{"n_layer": 11, "d_model": 96, "n_head": 3, "n_kv_head": 3, "head_dim": 32, "d_mlp": 384, "vocab_size": 5142, "activation": "tanh_gelu", "norm": "layernorm", "norm_place": "pre", "norm_eps": 1e-06, "positions": "rope", "rope_base": 10000.0, "rope_fraction": 1.0, "qk_norm": false, "attn_scale": 0.177, "bias": "qkv", "tie_embeddings": false, "parallel_block": true, "init": "uniform", "init_std_qkv": 0.051, "init_std_o": 0.0109, "init_std_up": 0.051, "init_std_down": 0.0109, "optimizer": "adamw", "lr": 0.00226, "beta1": 0.9, "beta2": 0.95, "weight_decay": 0.037, "lr_head": 0.00711, "grad_clip": 2.0, "warmup_steps": 222, "schedule": "wsd", "decay_fraction": 0.722, "decay_shape": "linear", "final_lr_fraction": 0.0, "batch_tokens": [8192, 16384, 24576], "seq_len": 256, "doc_mask": true, "train_tokens": 106000000, "steps": 6820, "dataset": "wikipedia_en"}
Each number is 500 + 50 x the weight over its row's rms, rounded and kept within 0 to 999. Layers, rows and columns count from 0. Numbers have three digits each. The size before them is the row's rms in percent of the matrix's.

# layer 6 MLP up, 384x96, rms 0.125, rows 368-383, columns 0-95
020:473596439457594432465463586494572483549540529570492496488552513483539494538449424390487472486482489485514565573531503490480477556495475509462505438547456383578396473381530494518446435519566506553475495461502513544418603524591486581508505522510432450519534506506529588496498481497594541567
009:453615497411559497467477471451515479604503566630510496588538560479500479494445459414499409517501630563538495548566475626507537519446457546466586473515556423494424458466553546499464492531576562593452513508469517467532563486515489462496492515504536463460540532492528493511565470462553485564
119:556521537465460490540488555503535472512471477488492566460471392409483476574400485475431413476471511498578399460432517560559571457488431498534494437490472459496495501558514554466535463523531498529526607555392480526457590428542555499396415475506465400611516526562480460563492498486475476544
108:484584517513545480493523500447524524404492475450537429433481528669540463523468532438527521509462464508513456518596515564482468476546439502414494510509565528545527503430511476408470520505469455551448512563474541600464640521565596458454566472494470472471524423505566477498445496484434392452
078:453531508488501529461539509443421503546458558611522546537438490504470520602491452516570461413515519546459508433539484503443539517465457572480620521494455473522447566561577549462507396542478453476439604471509492557505594464550438547469549476553448405518624514494527461473455522498543477593
015:426496494519545503461475511514501532575519488604462544496506558468446484520542449410408539472475582526445554488555432433495457528472471666459513497445515542533455431409584529522508518565517534539448440429515479438453564590485462532498506495521543368494476503470419512493520441585453574516
126:540581556496431660561457464475479528477565574507438516429488428493506486457467445473469565456398510522465390493434493523554505441438532536470564487499573457479532559449516451505569466601542522463476548518469481582475463562433446556482454543535527457486421539503513441604541547494482442518
014:421587408488555432489462572472548468449499467562534505497473438507559472444461455495505479504448468407507521490516510466454461403503494512467372419489428373516435514407432472464504469526543433591455410452521499595421521479532517518508553542588430478522512498508515562523502461580552513508
120:472457495466543421603470458522471456510492527433611619601427494519472557471482467437520436510496434610537493527553592546554522516545455481405522558516521482507507556469449557471546489466489511502619444537443522509558526475475546539449448537495441442469435546535481406492499559485410447557
113:516536472515484611430455563465466485434519466439532564477607453545488596612525482469550497542506487499555437471489538472455487522576516498545514434425561480452528452613372502487436465405475531484453529562441435546449575468556516529558577473526487495569487567449487502562491545422483499487
095:569480576474529476404429547417463571439406572517452505505523438608562566578538437525534528532571528531504453521512516499492504526448525586552436586516509392491495495466489486481476497477509511512510494594492453459385536552482474455478507596564414465543531430472420479488519519589456447546
130:448486501551422560551533509497513491454536521453522483481444456538552502541384510521415519455488482476519403526474506532538461467505526442441564425518588456535440455538528495475576528556514465450562393461439500613502559500451527500510508468486560439503571427519588468591381589521399481536
096:494463508545487586512559519511471456529564502600517492501522400478485431575516424438574484487436457518536461483421492503604495475423533496507465532552493516492468481513437479445517509517507409562469534515622533551376528598531474485481469477531450353402463483525463522496534489468481491374
096:472446448451543490553536524413481519510382407491543546462576433523592479504490417649565505468447506406554482506463539589517494525542443586483472446371464545397477470573485534505530460553485414454477542541520485532541563504503452487457482494528391482451507530513499543534489506489497502532
117:430509475452512454547504506496569505505472470550453595451460444385561570461419516530412583536423496600492467542487480513498440523528516468447534560510476525522561485479556537382515462504556566449422497534433538481526530466506571450448523507625413475431427455567545520504452556513413515491
117:498540405470467535543503485455473380480469469613614522558473580500547514587570453538498503482505535510504539438563583466511545477431424535494488563415525461544380531562539499460471468458496433563410517474464548482451502461524549483473516369499493487475539413483446572548455504498486557536